From a checkpoint of a small transformer trained on Wikipedia.
Size: width 160, MLP 640 squared ReLU, 4.39M parameters.
Architecture: rotary positions, no biases in attention or MLP, untied embeddings, local attention windows, shifted keys, capped logits.
Training: a variant of Muon for these matrices, 3801 steps.
Each number is 500 + 50 x the weight over its row's rms, rounded and kept within 0 to 999. Layers, rows and columns count from 0. Numbers have three digits each. The size before them is the row's rms in percent of the matrix's.

# layer 6 MLP down (transposed), 640x160, rms 0.0788, rows 6-46, columns 0-79
106:566469548472409512446418593474506459472461485563494473612543492528482488424509433510525438497556505537442537536490584502598481523575430503460552446502560519461569516501431417500530493479528530623520517447534600385506471457544556507475533484
092:529513423473484520486591414495538519514523513632477527421480479430567504474496501499489500616487553455535501501519488519535404485510518592502463422430549414450532597533539485512555511454453581579465524524411534495475484449556445496475546531
097:577497626509499532532429471472436495476536559471455508522489467539397450493386463467472368567426510526468440479528534573458548519500452532523515483521441542554467566533448419598534497410592433581536528476602406560503485556496487497534508476
084:434399467538472576510608448490523493521434458524486507528471440420537442452440617548464504564496544552494484496548482503496460506559476496438500503551484639449451454510418567513524585532498493483399569548502475487588423465546475498522539478
092:515449431506460487502424464568432536498526443434553460586534511549478443453571499487499566482555472569462546456497632545488500535373497449563483465481514494521621470636463411508502497593472519490502447501557441468566448487442488386467507471
111:527437506518476538530529449464521550505555537534505430591470437540428501447469532570509575379516544460426484559459520507480503452505543503535500454514458545472496512450527463458548500534535377433483446444544485407454511494515478560470604558
095:579426525475495490401541469527419485451555503509487457494548483537550543463486565526545423555520501597430435584454470475595506463525504481553476421376481545513522464583573520478497477466581481529516478490555512511509503593510482522509443534
104:541384500452441534514494426487558449479512382482528546496513485527487467622398480513493518508527575395540612523534614483478500550514475537434496405619560499421586450514455458581485482516523462542570466550501472381448489472534415457476488535
097:465498438524414518478529484427508388484514562507530498542393503503439547494556537483550586563446541505579534489530496496495498495531552523329500470417518557450493590596518539389524444532526436462454517509456468496485513525481529485403465586
095:502476471526496543459432479494524512451472476454523358537496527515492530470422556462433501492572451484453457481475450425499586416433566518452500568437488563524481432538504540484565487456461392515473461514532517498613473492445540508438482376
104:489424450494622520440468478495558515518454529560494514471526505511496441490506523548532589443510369529553580541418497489570576530453425467440578434410468584394464477451497492496539519496537484421476487380456568457457412526510534497453511582
102:543507504532512478548428535528483485588544519488535427609407509520492446423496441482456533495553464516558522506524493485587522559542487526420502449417500540525471472521575483555457498526568499475430449571591466394586607585449526492519449557
104:586530542520481442468571516309539491505460519441456468471521505564566490566491490499491445442535564532548566539587550488465494506562417473508486514531539490455486513523523596488459522528504490507510517468474372555504442564491492521483454488
101:532471519475516479517498457484528489565504470401408400514585534503504593557496532520495544404539539595481511484484551554537471504491494511525460562565511487539403515498446527436519483512543500437484503389427432477565559386524462488479524456
093:447511448531444601483546461483559549408472495550569442557556510494497613523485535447517469479491576494476635497511591495533519423493614472481532500448498463572433480519528546433450477505481516508442438471514571473474468522536530525417682541
088:423523486463521439440545460469528421380509585534532561406558462526437564572514435501499509469529599423518634431473527510513543505509437583539513446490548511546442365519481535507528529441477501408550586415497460525462472515565528512397530483
094:514539390421475421534445504562431502500592535527518570583453474426516534508506515541459557574596474486478422601521468536459579475510528510542550448546658527473440514449543425460461495538459471532442527487442491568559576511561441489500588515
100:485488608486493507475466487465509492503535512474414542449522566551525562509525466449561453510474439563495452463480568490513549507421458476624528489517509540491560510503463518495492458501570457500522549492571470469490500464471498419544511496
097:353443545434536493502567601459505398538498517493515539598518520460440428540444509514493499522541519526487452568458546533542460542406509448519441405399396649577425478457473514407456491617535546538442498492493486540540507473552441480465516445
096:494429559504437501511463496498485621555480531491454539528581517593495515432511512447549548513486527478486591492392593519488553647536547497521423509412419488487441504455492424510470549478438601504538504479437525436516487547590599522488441428
109:620458491540537497436462509479543486499496477531570524458386493508498539544466481500505506548500491552502453502520484419604508492472579526452488441352480496512557558518410498598503495447459491407532590513404561427554566422475477487410515431
104:484470535506533461478475491517521505483585577467428453469506445535542458442493512465614528520501645503377596533552545533486543473488464470436483533560540572506467486526455479570447511541501513458438518595471614510494532484382532497604552437
104:517423525452537532439487455537516587565425506479572489484477507397442620428481495378395500495417555515462456558381514488487489533610450487480472519478590533483490533500391498469522530531495530474603557444546543459500500512523563502445498495
104:470456560520488472491511484572512578528500481540498492468499458468497477511458467451482589525531579438500501439529542531408536524581544564478487511485544526633467469485480546441520440562501540490447483516454493447416449468598509440449485584
092:576544538477420511533470441541515526554528505445556548563472514482581495489498381416504439516389570588481559459512513535525511519468606474500484497525574535637490519527539420513455501487454483521554582523430567512488497496487539532488483541
116:498488490407502428516475514473594540461575528500436542411591493491498484542440493400515414492570512446571552534479453522538486465579513473544511503483552590466515469443537601562564378474494561651438508396484530484438486506486570514487474491
110:484485488476433523473497417516454523554471516478481477581511453453468522492452497495439459514530485486467491443549545529499432501569572436416399474604469448517587451467455508633489605540481490550440467544495524397530515437498481603516537520
100:549476485498535501502536454419542442430491445563622550556477533536480557462499487507508486391516547511504405636456491503402493478519546528476546508489544473545558532389509503481540488525475476456518506532454446593531507500511502548525544396
102:555500476486485456498451504487540434594506495454515531470483430462411524496507486613546633465562445496467448493513447580506496507570462478544374499516442498545501447534448454515444481523500521609483467502529463521579596531435470529562589304
100:465508553564484500433465499511491507477519607436461544528423498452378547548486555463424475484442587514479545519538492529508453486552549555476556511428550529577477493523513481548514498595483473464515587548571666469435496581444546563523437531
088:447465469555522525502577582528476511453510493608556545479492424501556483491530493507525510542454467465438514508550451441480481520527503528471493500604467533516484525502519527534455394479469525507533577453544431546540464431513443592439485469
082:331421552545566465425572489457623577481493520477491500534462455472501552578514501424445483565427468496519453514575451481515568499470538524509515473500449396537530481485552449587507446505518485511495518544533431569474521519480586485326518548
085:528531434427380402475546560516477508506424432499539478522453528492508632479537500464436432477602502493534586420471455497501541486510474461484392559487428517392426493505535409466442505476445506484451513489406440517531472460474487489538540512
096:491486558572445511488485412519516439493486527494525501498600387583604600561498464508471495433581497520441493544589598533460515394549481421496495533565447393501401481440546567547513404483465467554548532519509569547515511560496516517585556504
103:536523569547459510542447526537437529465533487506458422539514537521452559575452477436476587494562472438503550506518522559521439526497561492612478533518527454448523550469516459540505436505481445510541444551481476394573428436460467484466562467
099:582518544527524565477514602502511543479408472521481469484594475513490503480540544535461518504383499456475506603530519432455454530521552624532602419508545484539561469456488420408519447464452491488459482438485565424544594481567453332466570442
100:476495557401492525479419422454529516516505525464448506475544475432528528401460568581424583506488412442435572512520421482533522455449542530478594441496477457538438454445465411513522485539536411444383532504553597506490530459446544571488531501
090:500600571532413482506489507538515503432570529494456417519405553474537562530363537417524534537472516506406501443555461473541470433482497450464520465499527558487564452473611470489511485489484476531510531576567522400482483478597533462476526474
092:473539525578494629644388503529517515477405567395469482486540614545520448468474463424521540483506559564593524458517473509492507457476527477474538498439479475530553465512473466509448426584488474476489501484565512544530543487505619427541472448
098:522567502499527453434539580439357429546549454486618481513517428502509565464556433505543479506450554518477444501440544558468556568517501605490512511485504533544491522523540574462466537513572549583458524543517412487487505466551513470537446442
102:553490466414589445467451475517526484487461463478515491525443487439486396539624448561544555518513440508546407463462515509455496416531466512557489545534459524472457607525542567456516409476443538507452530499430569503502474524390484477560558533
# layer 6 MLP up, 640x160, rms 0.156, rows 7-46, columns 0-79
085:462447462595479355487473540510469492430525473492520581414428446493527594494393471505607536494627569412472532552454487498448394447506464505470576462458580365564478494479414570489499538496548489515434511506453497533499515433556490578447424460
095:516483469604523439483465445568508509482547595530398442545409521496475515562457501465520648523638469512412438500442552570471470512510521501457488522568536440455518574507568564563444441480524514457497535461601484494460541501527515503442452514
094:479523452518472527540529497513501495514516455448457458463524487420461496541466541537485405577542523477626545555475551540412559416440431474452617522553468494521505418468512456479521493538565514440491458476593466518474552493461548433392518542
097:493566536539576544548629547585458521496529615464452525482595545402499503529424508461432426579403442527486511468464437486602490493510521568489503468445485530521594511475489518473535437475476450489497586538474454530513566573426430520543487514
108:487470572527445431521467567418565480468515572517543458514509508545468502454486451471479504541438393491576462516590529576497467455513535428532438570523480443514448488495520570545534527527436450491615468522574538570435511535456516539463483435
095:421506498546462533536461464584438528452488545464490521511462516453503479508465474398500473547481484471590515424561466625505441446457570436444590492582423532519533514544584489547494528459476479487513538404503521440451536558519421577543498488
107:478499492525581480665399420623417541496530499516477583551470518495529500551460563502463574459460499442479474532534494532514580380473535582507545524508448516460531478530471418459518509536488488481510439488508448569546549522481480423512450513
101:457509447469573564569568514572595508499514620547453453492488566602508470505437461528430483480501432494506494434520470560561483473417470492443537510422484593452529491503506402516452528492383593527606456504413489478576451485531527600501582548
095:447526535549494475406533458472469466437520474558423548499462545411485387490465535544517484506458508517475534602438536498532516568490425450390496529598434479537495575476522468398483547489602509509484545457563444496483529473492473513487423457
107:495546510546480477491513486533557554455541530490470481515411594502437553601440461483566448346455470504572407517478472521451499471466545427495537434550467432449430408537580534504511508418438402461567494496549585459451531534504482520443434491
097:548479528565472473428534550472424465561573460465501525512437456515501480495495510492528551505454556456558542496538544510511583460540506538430482580517496503563525509502526441442580477605538531484490476560393540526434391413609548503440414495
114:511468569567520556572473493493471429546508526484546514564453608546497574492445543553386491466468432476512494360429426501504447495560457532554585474467402471443477488506508463410490442508489473477467402457484502514489551560527510515595483509
110:461585520574444482464466407521539506499512491482504489541462559555500540494494434521464479517417531330503534521505453527492607558508520489395521525430518501524573461492569438439542495507495458449459475504547557452438509582551538448503550477
100:534497495571556437510518543455529476461514513541482514582444435545488463486555501443475378536521519599644513451499486483521603464428528507630422529436484530434544512492538459476451534437579479418569442482527417492468515533501524468552460461
095:480470530559557509475414482458463511557554515494450515454550435508500547503425581556472567533504400445517541450511565526575438415443555469487485518407466471469546485533413461490526526537463511531547427519436420592456497510440449545561544454
093:521579489524514483507646454474519461479498449487517574462495465441500400527507549563408529454512513518501412547560521566512464460472485506517530502518468473452477455508414466557454512446540372490543549546524510551327476507536518488500493499
102:540439457541445523508439511500460629530581421467521443574589489453427431460479565380540555450485554531548577575558424571521516516503479510531422535550483511561423453469509473542499516504397528405464510479479527500437537616499446419441515503
101:508536553612503441565557510487533507408554495530444472639483464479486549519467457508486467484446473535458591433486440572454490477531484485423497483525558528523512439546536568422525488447554506419533407494524414476539572494431563529509438431
095:414542596450552587539460534532581500456536534453515573481451481478503596440554495445537412471529443491564516469562479534555505502577481429579491522627399552478508405568476532551493516544353451419501459484558558490496436511451516439462467443
109:472500472502406491482560513478445505455522586551437494567547489520519441484482563512509457463551487460538541443526443539501527508555499498513514563469507416424424515504428521526595571508497504407601500522569433470435459512465532474497494446
101:528504471541517459490441512449499557473480509451493499389435564569565435502505519583534476458437466484537463474569548499463444557418569484411438555381471419546434467440491451494524551490542555505533506463582446530466450593578492486558501436
106:586576558551532484431448419447517490531568531581453543458476457516494507502523513563562519566556564466418400540434545419494400519473528512452499558419457474494507467538442489478415444539558464377540591553488475498573584443407445460462535484
101:492560541388530523505544509431534537529526499492433516511484575518504484555441449523515438500546526544527441447473555456614459500502568512479447549531519458545487488531591514516542494551527479423459417496476459425448465470553582502536439493
097:440511441562521522513533524472434437531508434446526366485513447516444504485459597632568556449474545422614510603581523541540437579514355429558553477513534513482555519465539502592442480474519384472476448516512493468507522491548461501467555511
108:453515390441498555581502540507501469401501483590539500431506587460521563544479608441551382461568464493464514546595458503499456529477463563379565436511499518549464515453390523509442505439480454543544573544471449508493568438504505567577494531
110:530513561612522490519505566544537439473527427502399503524538531503583540451440361505480458469452504455542509528465570477454487574366480498462467517393495466591594477396539494465480479452412518466447529437415433536539396521520538540516455451
092:513466500549503449607495452480579476502475537431493545501454497512430532459401606507597529551529661505523499489448494549434445428501451433463573528465468509387448491476448497502523483498519607423482536512494480537570447506585559586503437491
103:550548445502540614463518525533454462542558507519537525456435492450455432496479495446504483489367371481482497522514447504467488439438510496478543432506544398555496521551492510488481519419522594373479500594539444509584537597552617553528492391
102:546547342471507498457492464457477381562424477540424538422589453565565591557555425560517517508538540597531457448491586511503535468514384419515474455455488483508509565419497430447453504540560531480386497470515448446569432536467514467462517528
089:485505570474501468529466547540481470505524468530544563496555521559562547466551501529398512518577587440636490408492512521421505548489544545504586492444477521573493569469451540465458499503478502485501421497483522547364444545560479455447520486
089:466533541522506555418468504446438495499439471566464490475474499407427465479584532558572550467475532396534483481570465541547423486589569572560452460520512492416458437462489461515475481529450485388566521467496494432481523448525537493492504489
090:528442591564466533448510469650506550474580437544374465507449538431557522425493507510431508551516458523555460493463521493489521499530639458577507415502518482484478469562494520480545399518470487544572494565460457486513553472445520457485545485
095:433380469512527478484416508411467547475522456508538479450444397518432531535491528423439495440467523504372520524470535565596452502430548549441444452525517483529459478535521470511474508533489490520485515470466498524486528413552522503517509553
103:467455448551505467420541476581510448494612498510476459387537478480471529473517529543377438495501491492538580542522475505459477469626535474513429544486522440573442531527543479481555490561449548454573484423608559471528504544486517491459507454
088:483512449588602554461475479570554494510611454465435445495558452425487526474453499480509458538450633419480454398606500391510419469537584500470508461466539552577547521432459450616519475479432440527454565546485469526608520565537467434432459522
110:544525462456552493511497537462443526491490482514522479556536449446530539526500466572430570466515506451416502466520518479487448407462472394549537518549603466587363520534483528538515514582491462504453514450465476508475498542518456519549564480
091:434472542509450521502521546462612359476527418562560517534552464473504431515532397494571485414532438546495520452493581522516577477502581450429476460460520512525506481370462518446550447477406529549610443395535474586427470598438462489544495487
097:487477475479465421527572570507527510481459391517482578532487420516469564565530537469495529426480515545456498663537492601627477551534425475430472460446438446505502540470469431467493453556418500484499493458456534465567459551534508511499529550
103:400522421504527509541548356584490505451489443546477495476512587522535545495508531536425573510490460473559617525436467500642499516453552470450564544441440465482463478445494404437476552523462528512583397537517521520522540550553503522558438603
103:428454463574499489580520521480504442582515476430527476458473454667478485526467473451444592530594499469491550529543476469527473594467544419508536536521455463355434449541516507416457559544521540499434480444525496455494520618538442489529479474